config.toml
norm_place = "pre"
positions = "rope"
beta1 = 0.95
weight_decay = 0.082
lr_head = 0.00568
grad_clip = 2.0
steps = 10053
dataset = "wikipedia_en"
Each number is 50 + 10 x the weight over its row's rms, rounded and kept within 0 to 99. Layers, rows and columns count from 0. The size before them is the row's rms in percent of the matrix's.

# layer 3 MLP gate, 3072x768, rms 0.117, rows 992-1028, columns 0-63
097:63 52 60 40 50 49 70 63 57 60 36 32 61 24 41 46 49 58 42 60 55 54 54 47 62 50 53 55 52 65 60 32 33 29 56 35 44 57 57 36 49 52 46 33 35 69 61 68 54 59 65 58 48 53 48 56 46 46 45 42 56 38 40 58
093:52 51 72 48 45 29 58 52 57 48 53 41 61 76 63 48 30 62 52 47 51 58 41 51 40 65 50 65 67 45 70 55 49 30 63 61 64 58 40 37 42 55 42 49 55 56 50 43 46 62 50 49 37 32 42 40 45 42 46 44 51 59 47 62
097:74 33 46 48 52 54 58 60 54 68 49 47 64 65 57 42 48 52 53 66 43 59 45 57 43 49 50 48 49 24 32 51 69 46 50 37 45 40 58 42 42 65 54 52 55 44 67 58 51 58 39 49 55 49 56 42 33 47 55 53 51 50 58 64
098:59 49 29 55 49 57 74 55 40 34 45 64 41 51 68 38 53 34 43 62 35 43 62 72 55 50 43 48 53 46 39 29 55 34 51 47 58 72 60 52 63 51 64 51 58 39 56 67 32 44 53 39 39 49 52 53 42 54 47 30 58 41 40 58
094:53 48 62 44 38 40 58 56 41 52 42 59 61 47 42 54 62 52 49 49 62 57 56 51 41 52 45 44 53 46 56 60 63 37 54 58 69 42 43 58 54 46 62 55 62 65 22 51 55 60 41 29 68 49 41 48 41 49 38 50 33 52 47 58
076:46 41 37 62 60 41 52 48 40 43 63 47 32 42 59 67 47 48 63 52 69 44 57 60 37 62 50 64 38 43 50 45 44 55 45 54 48 47 39 37 49 34 43 56 45 57 51 55 53 51 58 41 58 52 63 54 44 63 42 43 36 40 41 32
111:54 42 52 52 51 43 58 74 55 52 46 58 40 46 37 56 40 65 52 41 41 49 68 56 50 51 59 40 42 59 46 62 48 51 53 50 47 50 79 59 51 51 63 71 56 61 39 49 67 59 56 55 50 65 52 62 53 62 52 57 45 70 55 45
099:71 29 59 32 55 57 62 59 52 56 40 64 52 52 49 42 63 57 61 38 49 57 62 48 47 43 48 64 46 42 37 54 46 50 51 46 54 43 51 36 64 61 48 46 64 48 39 49 57 32 37 46 54 38 46 49 71 35 54 30 64 63 49 27
114:33 37 55 37 63 48 50 37 59 47 44 46 51 51 44 47 48 60 54 33 48 48 39 49 47 54 67 46 44 64 54 51 50 52 54 52 33 42 45 47 53 43 47 59 56 54 48 43 71 75 49 51 51 40 27 54 48 49 39 50 63 63 48 44
106:42 60 59 43 53 27 58 45 56 63 59 58 55 36 61 36 49 48 56 52 41 44 54 50 43 61 63 40 51 55 51 47 54 38 41 45 51 57 71 57 52 44 55 48 49 68 44 40 51 53 47 53 50 54 57 39 58 49 44 58 32 57 57 54
088:61 43 74 56 56 47 42 61 27 46 50 45 54 65 44 53 65 54 48 51 31 62 50 56 36 49 43 32 36 44 55 50 38 46 61 70 41 52 41 50 36 40 46 59 71 55 37 52 61 43 46 51 54 67 57 58 53 59 42 49 52 47 65 51
108:30 53 43 54 37 43 38 40 54 59 55 43 27 45 57 45 41 43 63 76 44 50 39 52 49 33 47 61 32 37 46 42 64 55 56 33 38 45 56 55 54 41 34 62 51 48 38 51 58 58 50 48 47 52 46 57 38 42 46 35 45 50 64 64
088:60 51 40 39 64 46 50 46 48 58 54 52 25 44 43 67 64 49 25 39 47 57 34 43 44 44 53 63 70 46 50 47 53 45 50 39 35 56 59 53 39 51 42 62 53 51 50 47 46 45 41 60 45 48 64 38 60 52 60 60 77 62 58 35
090:57 34 68 56 42 50 50 53 42 49 55 49 44 55 54 53 61 45 52 30 50 54 52 38 39 29 61 65 56 55 60 67 64 57 42 60 58 53 57 51 44 50 49 59 29 63 69 45 57 67 64 39 32 62 76 53 43 37 50 67 47 56 47 56
107:61 52 77 51 25 62 56 49 40 38 40 47 37 54 39 56 28 54 42 49 48 54 50 42 68 68 49 61 35 43 52 46 47 48 51 42 44 48 41 53 53 44 53 64 49 52 61 40 59 44 50 28 65 56 38 64 48 50 59 43 42 52 35 55
095:51 49 57 52 64 42 48 49 50 58 65 59 53 53 35 52 47 55 52 48 58 66 51 56 38 64 46 57 41 48 53 48 49 45 37 34 50 54 60 40 38 40 59 78 46 29 51 31 52 44 59 42 47 57 48 48 44 39 64 50 44 65 25 53
110:50 59 55 37 46 42 51 59 38 49 42 46 53 49 59 49 56 65 64 55 50 36 30 67 49 39 46 50 40 40 63 62 42 53 58 45 63 57 49 39 43 54 35 57 54 57 39 54 56 50 50 56 56 50 57 45 50 59 38 68 58 47 61 55
072:27 67 46 60 53 64 38 58 63 47 53 50 56 46 45 64 40 60 49 56 52 36 59 54 56 42 43 64 31 52 44 53 57 53 57 49 46 37 52 41 54 47 45 40 49 51 61 45 47 42 54 56 51 47 54 61 44 56 38 65 44 42 38 34
094:35 49 50 62 45 46 43 50 40 44 44 44 32 66 48 65 53 51 58 58 62 47 39 61 36 47 34 47 59 45 48 52 51 52 49 43 53 64 62 41 45 44 62 61 80 64 37 49 54 31 64 50 40 47 51 53 69 34 57 39 58 61 46 44
098:45 68 52 59 43 44 61 69 65 55 52 53 44 61 51 52 37 51 43 59 50 47 50 59 54 28 41 47 36 51 59 60 40 55 44 43 56 45 42 56 51 40 66 46 56 41 51 56 48 31 58 47 56 42 55 48 63 50 55 43 51 41 69 75
105:59 47 45 45 39 48 48 48 50 60 65 69 30 57 57 50 32 49 51 66 58 53 48 61 57 35 52 52 36 34 41 47 46 38 39 60 50 45 33 45 69 53 43 38 43 36 41 49 35 34 51 40 52 52 39 37 48 25 63 46 55 47 54 54
096:47 58 43 61 24 59 55 50 59 51 45 61 45 46 53 52 42 45 37 39 31 48 66 53 55 65 58 51 57 45 40 45 45 42 62 72 49 39 65 57 49 46 59 52 49 49 48 48 24 55 42 39 52 60 52 44 58 40 41 62 52 67 47 55
109:47 42 41 54 61 51 54 44 38 41 44 45 45 57 68 44 51 45 61 57 49 58 35 50 30 40 40 58 67 41 47 54 62 48 39 34 57 66 47 62 50 38 56 33 54 42 53 48 52 31 52 49 54 57 53 40 54 55 46 43 60 47 56 48
099:54 39 53 50 50 42 66 61 64 25 52 56 49 57 35 52 59 65 43 53 58 62 57 61 46 36 42 52 59 41 40 43 41 44 40 38 46 49 50 61 39 50 28 54 57 56 54 64 41 54 42 55 53 54 49 46 52 71 35 37 46 53 58 39
102:63 64 47 37 62 54 36 29 46 50 51 40 53 36 37 54 31 41 51 56 42 47 49 30 42 55 61 50 55 30 32 50 59 25 55 61 57 57 48 38 58 61 47 60 33 67 32 49 50 50 55 37 44 60 52 56 50 49 50 56 29 46 56 63
132:45 45 64 55 50 48 54 42 42 60 59 47 56 49 63 45 57 56 60 35 50 44 46 38 53 64 46 57 59 51 42 45 67 53 42 51 48 49 45 50 45 54 52 59 39 50 56 45 45 55 51 70 53 72 58 57 65 49 39 50 54 44 67 64
099:50 53 47 43 43 43 43 51 54 35 64 43 60 65 49 43 46 38 52 53 69 61 52 47 58 69 52 44 47 42 57 49 46 39 48 57 62 61 48 54 45 31 38 48 34 65 57 58 55 45 43 60 55 49 56 45 59 66 39 27 54 55 58 54
107:72 57 33 37 44 63 41 33 44 44 38 38 61 37 60 53 38 58 44 41 46 57 51 58 44 42 40 59 49 39 43 56 41 65 45 52 42 59 51 44 39 56 40 44 44 45 34 38 65 56 50 39 51 55 48 45 50 59 39 31 41 65 58 44
100:37 40 54 47 51 48 63 31 33 39 40 58 56 56 47 48 66 69 40 63 54 48 61 38 39 42 37 76 56 66 51 50 61 40 48 60 61 42 49 55 55 62 33 54 54 43 51 52 48 59 48 59 57 51 54 41 58 42 48 39 59 52 47 83
088:56 35 38 39 63 44 43 43 58 42 44 41 34 37 53 41 49 57 54 60 64 59 41 65 42 55 55 60 65 41 37 46 42 64 63 60 46 51 62 41 55 50 29 70 45 69 56 41 73 54 33 59 62 35 49 41 53 38 68 47 61 47 46 40
105:48 50 54 58 52 48 34 63 42 48 57 33 45 37 37 64 46 51 48 53 36 64 75 61 52 41 51 59 50 51 45 49 56 50 52 49 42 37 35 34 46 41 38 41 64 44 74 42 53 41 57 71 63 43 46 53 54 46 45 47 54 41 65 35
110:44 35 48 56 55 53 40 37 49 46 51 52 50 61 44 45 56 37 57 49 64 55 56 41 38 57 39 47 64 47 59 53 56 37 64 56 45 57 44 66 50 49 19 31 47 45 51 43 56 44 40 53 47 67 49 50 52 33 53 26 47 44 40 69
112:52 58 59 53 46 58 49 39 58 45 47 54 48 37 58 57 35 38 48 34 40 48 35 57 56 34 34 53 63 54 55 44 50 57 59 41 34 43 40 56 45 62 39 46 52 43 31 57 67 50 54 40 53 57 29 57 55 41 38 68 47 36 62 52
104:60 50 60 44 51 27 58 63 43 55 51 53 45 57 54 78 34 54 58 52 54 49 62 63 56 66 47 35 65 49 42 40 48 44 44 71 49 64 39 50 68 35 43 42 46 57 42 35 59 58 67 57 17 53 41 48 34 63 59 10 53 59 47 55
117:41 57 43 53 44 42 58 46 70 53 41 50 53 48 59 47 47 45 54 71 58 31 62 59 46 57 55 71 42 52 58 54 22 34 56 35 59 63 63 46 64 50 39 67 36 52 51 52 54 45 34 40 47 45 61 45 57 54 49 72 39 40 47 50
095:67 70 53 59 52 59 60 50 56 50 48 40 44 52 70 30 35 53 36 44 66 69 54 40 56 33 41 46 45 11 54 64 42 25 53 43 63 63 26 41 56 49 46 55 37 63 51 63 54 45 54 46 40 57 37 44 42 56 32 53 48 38 69 43
099:38 50 53 37 55 45 44 48 68 49 28 63 53 58 36 33 44 35 45 65 39 46 53 57 49 61 52 51 43 36 57 29 65 36 46 43 54 36 36 66 50 73 47 50 41 48 54 40 51 52 58 38 45 42 62 30 48 43 31 55 42 42 52 58
# layer 3 MLP up, 3072x768, rms 0.114, rows 992-1027, columns 0-63
096:62 48 43 58 71 48 60 59 43 51 38 44 39 50 68 52 62 37 38 51 42 62 34 63 49 51 79 59 35 39 58 45 78 47 55 54 38 35 58 54 42 16 55 33 51 42 64 61 47 60 50 60 37 47 44 35 60 51 65 48 34 64 40 45
098:48 36 47 44 35 46 55 54 66 63 49 52 44 59 56 51 35 39 47 45 50 34 53 58 37 56 45 52 56 64 43 54 56 55 54 50 55 60 57 41 48 46 48 62 64 70 54 47 57 53 70 69 66 40 57 58 59 39 38 52 55 63 36 40
102:49 49 47 57 48 31 40 40 60 55 33 56 59 45 49 68 25 60 47 66 43 47 50 53 50 58 57 40 52 44 44 59 47 59 52 45 38 66 55 48 42 49 48 49 52 53 38 57 56 45 58 34 44 56 52 56 60 37 44 56 52 67 34 59
095:47 32 41 56 58 38 33 48 41 35 40 52 47 29 51 40 40 42 60 44 54 72 38 77 54 77 58 45 61 40 57 46 60 59 50 62 50 53 50 64 46 49 48 46 57 65 53 48 66 60 45 48 43 76 54 51 46 61 38 54 58 50 64 52
094:51 49 52 45 53 63 40 58 49 35 42 38 41 56 43 62 44 55 49 41 48 38 43 56 62 55 53 26 56 52 55 41 42 58 49 54 35 50 41 61 50 44 49 43 49 65 38 56 49 41 34 81 47 70 50 52 56 38 55 65 50 63 52 32
067:65 43 41 55 51 52 36 54 48 44 63 60 45 37 50 55 36 65 61 57 60 41 50 39 39 68 54 39 46 47 53 51 54 62 50 51 57 39 32 37 55 62 54 53 53 53 34 40 45 74 45 45 53 49 54 52 48 54 48 55 51 36 48 36
106:42 57 50 56 50 59 54 63 59 46 52 43 44 68 59 42 64 48 41 41 49 61 44 42 75 63 60 35 58 59 52 52 53 55 45 46 57 37 58 56 28 38 55 70 67 66 59 50 46 48 34 55 56 74 54 61 61 43 58 55 51 54 35 43
098:59 40 41 35 44 52 61 36 56 68 38 48 54 55 47 49 51 49 50 63 33 55 63 49 55 53 51 51 45 55 50 53 49 43 31 32 52 73 43 45 47 61 45 34 42 54 31 62 60 56 38 46 44 54 50 51 47 43 56 35 47 32 43 49
114:47 50 38 49 48 66 40 66 46 41 54 62 66 49 53 38 69 48 47 56 58 60 50 60 47 49 55 62 79 53 32 75 50 51 51 36 44 56 51 39 56 49 54 33 58 38 29 60 64 51 35 25 56 43 57 49 50 52 46 65 50 51 48 57
111:56 63 43 47 68 31 53 29 44 46 48 44 58 41 46 70 58 46 50 52 53 49 55 44 61 47 50 28 40 53 59 38 34 58 37 52 66 50 54 35 37 52 59 53 40 47 37 61 44 57 43 39 61 45 67 37 69 36 43 62 60 45 46 47
090:39 46 36 48 63 49 67 45 50 47 43 51 37 64 55 34 37 50 61 75 50 50 64 32 61 52 52 72 63 58 53 49 61 44 47 33 59 44 30 34 46 54 67 37 47 60 79 61 49 33 47 40 46 50 46 50 56 49 58 64 26 34 36 44
105:37 62 57 55 52 47 53 52 44 42 63 52 51 58 64 37 44 46 35 53 40 52 40 54 29 62 43 45 47 57 51 55 47 60 44 53 29 38 60 27 56 35 73 36 54 45 43 50 56 57 38 50 55 44 56 45 69 40 61 64 47 55 32 50
091:34 45 63 49 58 69 45 46 58 45 43 40 33 58 34 46 65 61 53 55 62 75 48 62 46 58 48 45 39 32 43 76 52 41 50 65 41 39 42 36 54 43 51 50 47 62 52 42 35 61 40 35 53 49 48 64 48 61 38 56 31 50 54 53
091:62 47 50 48 50 50 48 47 58 44 39 39 59 45 52 45 50 45 44 33 34 52 50 39 39 68 53 39 56 48 44 50 24 66 36 45 43 50 43 65 50 38 70 24 39 36 61 48 36 52 50 36 32 44 59 38 32 46 61 59 59 51 50 28
111:48 60 50 50 41 44 29 39 56 39 60 29 52 48 57 60 67 43 63 41 55 38 51 50 55 39 55 54 55 46 63 49 52 49 62 75 57 44 56 51 50 67 45 59 45 37 51 51 60 56 39 44 52 59 60 63 40 46 57 41 44 37 44 73
098:25 50 47 38 58 54 44 52 65 42 35 53 52 53 34 41 57 58 47 66 71 61 50 56 57 32 46 63 51 52 46 44 56 63 51 55 38 48 65 58 47 37 71 46 34 36 42 48 55 48 39 56 47 45 57 43 38 46 60 54 44 53 46 51
106:49 56 54 42 52 23 68 57 56 47 60 35 45 43 30 37 48 59 54 42 54 49 61 44 47 51 61 48 46 42 53 66 45 73 49 59 41 56 42 48 61 45 40 51 44 46 37 45 37 53 35 56 51 64 53 51 67 52 50 65 55 65 51 70
074:59 47 59 54 49 26 64 43 35 49 56 61 37 44 64 44 48 51 64 62 45 44 67 36 60 44 51 57 62 57 47 43 52 76 48 63 51 57 49 61 42 38 58 46 47 60 80 49 64 23 49 48 47 51 47 49 43 66 56 53 39 39 56 53
097:47 52 46 58 42 57 52 38 59 52 45 55 56 40 38 54 62 50 49 29 53 41 44 38 66 37 48 49 28 37 72 49 45 56 40 51 60 41 59 61 47 37 45 65 41 60 48 48 49 54 46 50 46 57 76 49 41 48 55 71 43 34 55 56
103:64 54 48 58 40 52 45 66 45 47 43 34 38 41 50 42 62 34 56 49 60 33 40 41 58 59 54 48 42 57 46 51 52 43 67 57 57 56 60 39 63 42 41 50 46 45 27 45 48 42 46 49 65 48 44 44 52 45 46 49 42 41 37 58
103:49 29 59 52 38 57 58 59 62 67 53 63 50 53 51 62 44 42 25 51 60 57 52 37 43 48 60 18 43 52 35 45 53 46 51 47 44 31 54 43 43 51 42 70 31 60 53 54 36 50 67 52 44 55 51 44 42 34 47 43 37 61 20 47
098:60 27 45 53 62 33 42 49 33 59 54 54 40 56 53 25 67 51 51 43 48 51 47 40 38 39 68 51 46 49 62 60 36 63 41 48 51 53 55 51 33 49 23 63 47 55 68 62 53 48 39 33 45 40 47 52 46 54 46 51 62 33 35 65
104:63 39 48 44 51 42 78 57 47 46 57 54 35 42 45 67 49 51 44 46 39 51 51 44 53 55 49 44 48 58 45 56 63 64 50 36 63 41 54 52 58 34 28 50 50 52 78 53 32 50 51 46 53 57 51 34 66 55 47 54 52 57 48 39
100:45 38 33 51 49 55 50 50 38 47 60 49 57 65 52 59 47 45 49 36 66 67 68 52 54 55 56 52 66 40 30 71 49 58 45 59 45 51 38 61 60 45 41 34 69 52 38 35 52 41 50 38 59 52 44 73 53 57 29 63 46 46 44 59
111:61 33 55 62 52 40 57 37 51 55 31 56 51 53 63 67 48 46 52 48 52 37 57 41 45 45 48 35 65 52 38 33 53 67 32 54 45 37 61 51 50 50 68 45 45 51 57 64 60 53 59 53 39 59 60 45 49 53 49 30 58 52 53 49
127:47 58 50 51 63 40 43 55 55 52 67 45 34 42 56 55 65 50 50 47 54 53 58 52 37 59 46 54 56 67 47 51 49 54 39 60 64 54 69 52 52 67 69 46 42 42 65 42 40 50 29 45 56 65 67 45 54 59 40 51 53 48 46 55
099:45 44 50 49 52 50 64 46 55 43 54 46 41 52 52 57 47 56 46 48 51 64 45 45 49 33 47 50 41 52 53 52 39 58 63 46 69 42 54 53 49 46 44 62 52 69 55 46 50 41 31 59 51 56 57 44 84 53 56 38 42 23 51 40
102:57 36 24 52 56 38 64 55 52 35 51 49 36 48 33 58 37 46 31 33 35 69 56 44 53 49 65 46 55 68 41 43 47 48 71 58 54 52 48 58 53 57 58 62 46 42 67 53 38 41 84 55 45 64 49 63 48 58 35 36 55 41 75 62
103:33 52 47 55 48 56 41 52 67 52 52 65 66 34 55 45 66 41 59 29 58 47 43 38 46 49 49 40 43 51 37 48 35 32 56 41 47 39 65 46 22 55 57 53 62 28 46 55 28 70 46 48 37 42 45 51 54 50 60 49 54 55 52 63
091:57 61 49 41 32 49 71 28 54 70 39 52 40 49 64 44 36 46 55 39 70 40 41 36 53 52 52 57 69 56 63 59 48 53 41 47 54 34 33 64 47 51 37 74 58 43 43 51 58 44 50 37 53 57 51 55 56 52 40 51 43 51 47 51
103:67 40 42 42 42 44 38 44 70 50 51 54 57 66 29 60 47 34 60 38 59 38 45 68 47 66 50 42 52 48 66 63 64 54 43 48 57 41 43 54 51 48 37 39 27 53 53 55 38 45 61 26 65 42 39 57 59 44 39 32 67 58 38 62
110:67 48 44 59 39 54 58 56 45 49 36 50 62 45 51 47 26 57 32 52 40 39 39 53 57 50 62 68 69 48 51 46 54 41 58 20 45 54 47 43 50 54 57 43 50 51 46 42 21 34 57 55 48 55 61 52 53 51 72 60 52 66 37 38
112:37 52 54 62 50 46 46 45 41 42 60 51 39 60 53 50 51 54 56 39 55 42 40 59 52 52 64 52 39 59 48 72 44 62 58 69 53 54 39 61 50 50 43 32 62 46 54 43 67 45 49 41 41 64 50 54 69 40 26 51 32 58 49 44
102:46 49 60 53 42 62 40 59 40 58 54 36 41 60 55 61 51 45 39 33 37 54 49 52 48 55 52 48 22 42 50 46 54 52 35 53 34 53 63 53 49 34 42 45 64 59 57 52 47 63 38 62 38 45 48 49 49 50 51 42 52 46 64 44
108:48 46 55 32 52 34 53 34 59 58 34 42 61 62 37 47 44 63 54 47 48 56 36 54 42 56 53 59 62 51 47 64 61 30 34 42 46 52 61 57 58 64 57 50 46 54 61 56 63 32 45 54 51 33 56 60 49 50 55 54 53 46 39 33
103:52 55 46 51 44 57 57 52 47 46 44 42 54 44 63 53 42 69 59 50 51 55 39 56 50 56 47 54 46 42 45 59 40 35 54 54 39 50 52 49 34 61 46 40 36 75 57 54 55 70 48 54 61 55 59 60 51 41 53 41 45 54 41 37
# layer 3 MLP down (transposed), 3072x768, rms 0.108, rows 992-1027, columns 0-63
101:52 55 21 54 58 53 51 49 60 65 50 47 49 49 67 51 29 57 43 42 53 66 56 57 37 41 65 44 72 60 39 48 57 57 45 58 33 59 63 58 57 26 63 27 49 38 39 39 53 42 55 67 60 59 41 36 34 49 64 56 48 43 49 47
095:40 34 31 68 78 53 39 30 64 49 61 60 42 58 41 57 43 38 57 47 46 59 60 50 55 43 65 39 58 50 51 55 51 50 29 55 41 53 54 52 49 38 61 60 42 69 45 58 59 43 54 48 63 45 55 41 62 49 45 36 65 46 61 46
095:42 40 37 46 61 64 37 53 50 77 60 54 46 31 49 39 49 45 59 60 40 48 50 51 53 54 47 39 40 63 68 47 32 58 44 37 50 50 50 39 40 37 69 46 36 38 56 58 39 59 59 44 55 58 53 56 53 61 49 47 33 46 41 48
099:56 26 47 31 51 28 68 59 41 73 49 49 46 52 45 49 45 57 47 60 47 48 58 58 59 41 54 56 57 34 62 31 55 58 46 56 42 58 47 53 45 50 48 46 34 54 52 60 38 49 55 42 53 52 60 40 56 82 55 44 47 56 47 52
102:39 67 46 57 35 47 46 45 27 49 39 56 61 49 49 46 44 49 45 51 43 37 56 51 62 60 52 50 49 37 60 55 44 57 38 33 42 65 41 49 50 21 33 61 30 61 32 56 61 46 36 49 52 62 48 58 58 47 46 68 55 75 45 54
080:48 53 60 53 30 58 49 32 53 53 47 56 68 57 46 60 49 58 45 30 53 49 41 41 49 46 57 48 57 57 38 46 54 57 47 59 66 51 35 26 56 55 46 57 64 36 41 26 49 47 49 49 46 47 44 34 52 52 54 47 45 35 56 49
104:42 32 53 54 41 68 66 48 52 62 52 30 58 39 33 49 55 37 42 56 51 49 51 52 52 42 49 45 65 58 53 51 55 50 63 55 39 47 59 39 26 45 53 53 26 49 52 50 52 59 41 63 50 58 54 57 34 53 47 36 61 46 50 60
097:54 49 48 42 45 57 45 42 56 49 58 44 51 44 48 44 36 51 63 60 49 43 38 56 52 40 52 50 47 43 56 36 48 45 35 38 51 62 52 49 61 50 52 50 66 37 48 43 65 49 56 53 38 38 48 51 36 54 47 40 39 52 55 72
109:37 35 54 42 63 54 46 51 53 41 36 42 70 50 50 40 63 64 64 59 49 58 43 58 60 44 58 61 42 54 64 52 50 46 34 37 43 50 59 54 49 54 29 56 44 45 41 41 44 66 48 59 61 34 46 57 45 36 36 61 44 42 61 46
103:46 66 59 34 56 48 65 54 38 63 55 59 67 55 56 58 59 47 49 66 45 37 50 16 47 40 74 39 35 51 46 56 42 70 45 63 59 84 52 61 57 60 40 47 43 41 43 38 55 53 52 53 47 34 57 37 66 42 52 49 52 41 57 58
093:57 56 46 57 58 54 37 62 35 44 44 61 33 54 48 47 51 44 47 46 53 38 44 47 39 48 32 64 43 63 61 59 50 57 44 53 57 50 33 43 47 53 56 44 69 67 39 38 44 59 41 54 34 50 49 45 55 48 64 63 51 43 37 57
107:61 48 55 55 66 53 52 57 38 49 56 48 39 60 37 53 38 45 51 51 46 52 68 53 65 42 42 52 49 49 48 44 51 46 52 33 33 65 60 58 51 44 51 41 37 62 34 56 61 64 52 56 39 54 50 39 46 34 47 48 44 35 49 50
092:62 45 49 65 30 45 46 62 52 46 40 46 50 49 67 55 56 37 50 52 37 45 50 46 42 76 73 41 44 46 65 50 71 35 67 39 46 54 57 60 41 55 25 52 52 43 51 49 49 64 55 47 42 61 39 40 37 47 38 33 68 45 55 44
095:43 48 49 33 59 46 52 59 45 41 63 50 39 55 43 52 50 67 70 40 50 61 40 63 60 58 51 69 38 50 46 56 35 39 63 51 58 42 57 57 51 55 43 60 54 51 73 47 47 53 58 61 54 50 50 55 50 60 43 56 49 49 50 53
106:55 61 63 46 49 52 50 44 53 46 60 55 41 51 50 51 52 57 66 43 42 55 65 43 44 49 52 48 50 45 59 55 38 50 55 43 57 40 64 38 51 40 37 56 43 57 50 35 37 60 58 43 45 60 52 38 46 45 55 56 47 67 46 59
097:18 59 55 54 47 44 40 53 37 55 42 54 39 60 57 48 69 60 55 49 51 48 41 34 23 34 60 65 57 59 48 53 44 43 35 39 50 57 66 49 65 54 56 69 55 33 40 56 49 57 49 44 45 27 49 41 53 56 52 48 39 62 40 47
103:47 39 71 46 63 51 47 50 40 56 65 49 62 57 69 53 61 36 45 67 59 58 74 50 47 57 61 45 39 64 35 59 47 51 50 47 55 41 40 56 52 38 60 70 52 66 56 50 47 44 51 65 36 40 60 38 64 39 55 63 55 53 49 58
080:39 48 46 48 55 36 56 57 51 68 72 39 63 52 37 49 53 35 52 65 68 64 55 46 34 42 51 45 47 45 41 51 38 54 53 53 42 44 43 60 69 60 53 49 83 35 54 57 56 55 66 40 51 48 42 76 50 67 56 55 40 51 56 38
093:39 37 50 34 36 53 38 44 64 51 62 44 66 61 50 54 42 60 34 48 59 62 54 57 49 47 57 54 49 41 46 51 54 63 41 48 31 56 26 53 41 44 42 35 58 46 35 46 54 48 35 39 70 68 44 50 52 52 56 36 60 65 60 49
101:49 53 68 54 53 47 49 45 53 42 47 56 49 21 43 42 56 57 43 50 42 60 54 57 30 35 56 40 43 50 41 56 58 60 67 60 67 65 49 42 33 48 43 64 45 73 40 57 58 49 59 27 50 42 59 29 62 42 53 14 63 37 52 53
101:44 70 47 81 51 67 46 53 46 46 46 67 62 46 57 37 55 55 65 64 54 73 60 60 41 61 46 43 60 48 47 39 56 47 39 50 36 62 57 35 60 29 63 59 43 40 67 46 46 61 59 51 48 40 44 43 42 34 51 56 45 55 54 49
101:40 21 54 72 54 43 52 56 59 52 43 31 35 58 27 41 37 71 44 30 59 59 52 53 52 38 61 39 56 60 54 64 50 45 31 38 36 47 25 50 35 54 54 53 77 47 53 57 32 52 49 60 34 47 64 44 53 66 64 61 39 48 53 55
103:43 43 51 42 64 49 65 51 53 60 50 61 44 55 74 58 51 54 49 50 62 50 41 38 44 49 75 44 40 33 64 51 55 56 39 52 69 52 52 61 53 44 47 49 43 32 58 33 31 39 39 57 49 62 36 56 53 48 62 39 47 63 53 52
102:29 38 67 52 34 54 45 58 52 57 54 33 69 54 33 56 38 53 58 36 43 50 46 43 44 50 48 32 44 53 42 48 60 47 50 39 69 50 52 32 61 44 46 45 42 43 36 50 49 63 53 61 53 55 60 34 49 46 58 56 67 58 61 71
110:59 51 45 73 57 55 38 47 53 79 45 61 37 38 44 49 66 36 53 57 61 40 35 39 49 62 37 63 49 37 54 38 52 45 51 63 56 59 45 55 60 52 72 58 50 54 46 43 41 65 42 57 37 52 42 61 32 63 64 43 45 41 50 57
120:73 56 46 57 59 49 41 47 48 47 28 47 41 52 47 42 32 56 54 34 26 49 63 51 61 54 52 44 62 60 35 47 53 62 23 60 60 51 39 55 48 45 64 64 83 49 47 37 53 47 41 37 44 53 41 44 48 66 57 43 33 54 51 52
101:62 45 35 41 64 39 44 40 74 37 62 50 42 56 28 55 54 54 63 55 59 60 57 39 59 38 46 36 55 43 36 65 45 49 64 48 73 56 58 49 48 63 40 49 47 54 64 45 41 52 47 77 74 44 53 46 68 48 52 46 50 58 33 41
100:46 51 24 58 70 63 45 66 41 44 41 55 41 50 52 53 50 47 46 42 59 60 61 43 54 39 70 57 46 43 70 52 32 53 37 55 36 56 40 56 40 44 43 52 58 54 44 38 49 53 50 63 50 40 43 51 65 51 44 41 46 50 53 57
102:32 43 50 34 44 53 25 63 57 57 54 59 57 35 54 58 40 47 55 56 45 64 32 43 57 62 51 58 36 49 49 66 47 42 55 51 47 31 57 41 38 55 69 57 69 59 51 56 43 62 42 50 51 50 48 48 41 43 30 73 46 58 53 51
087:39 47 48 39 65 55 25 43 56 46 64 61 44 55 44 39 52 73 43 40 41 43 56 45 40 46 44 44 60 47 13 44 64 56 53 35 45 64 48 49 52 49 63 51 39 74 51 62 49 37 54 73 44 45 59 57 47 59 63 57 54 45 49 46
103:43 60 63 39 38 45 59 40 50 58 35 71 34 54 57 53 62 47 61 45 42 61 46 42 44 36 61 50 34 61 59 52 60 54 51 51 54 45 51 64 58 31 47 64 51 40 31 57 43 60 45 22 37 46 46 41 62 60 58 52 43 59 63 59
107:57 37 49 51 42 43 57 56 46 56 58 52 69 28 47 28 45 61 37 41 46 50 50 45 57 55 53 37 34 44 55 50 48 32 55 49 42 58 42 52 38 53 38 25 47 47 66 31 28 41 70 31 39 43 45 26 56 53 26 47 51 71 29 45
106:77 60 40 62 51 63 56 54 36 48 66 61 65 40 62 38 42 46 38 46 48 54 45 51 44 38 56 54 50 42 48 48 35 46 51 31 32 51 62 66 47 47 55 43 46 39 26 58 75 54 43 41 79 42 50 58 52 50 67 59 45 52 44 44
101:56 42 45 58 62 51 53 43 55 35 48 53 46 45 62 61 47 52 44 38 64 51 60 42 52 46 53 49 32 55 47 38 53 56 47 45 44 30 44 53 54 62 50 46 52 44 57 55 26 39 49 73 50 59 60 66 32 28 64 56 56 46 45 48
107:57 67 36 35 55 54 62 44 56 41 42 49 55 51 36 42 42 46 48 38 51 64 45 67 45 47 55 61 47 59 43 52 47 37 36 47 52 55 58 69 58 57 58 49 55 55 57 39 52 56 50 75 47 56 57 64 59 48 57 67 61 49 65 51
105:42 49 58 45 55 55 35 35 48 39 49 62 53 45 47 38 68 66 51 39 39 38 54 37 41 37 58 49 46 63 67 43 58 65 55 49 69 37 43 62 51 48 59 40 44 36 56 30 54 51 48 54 44 39 55 51 62 41 40 50 62 50 74 54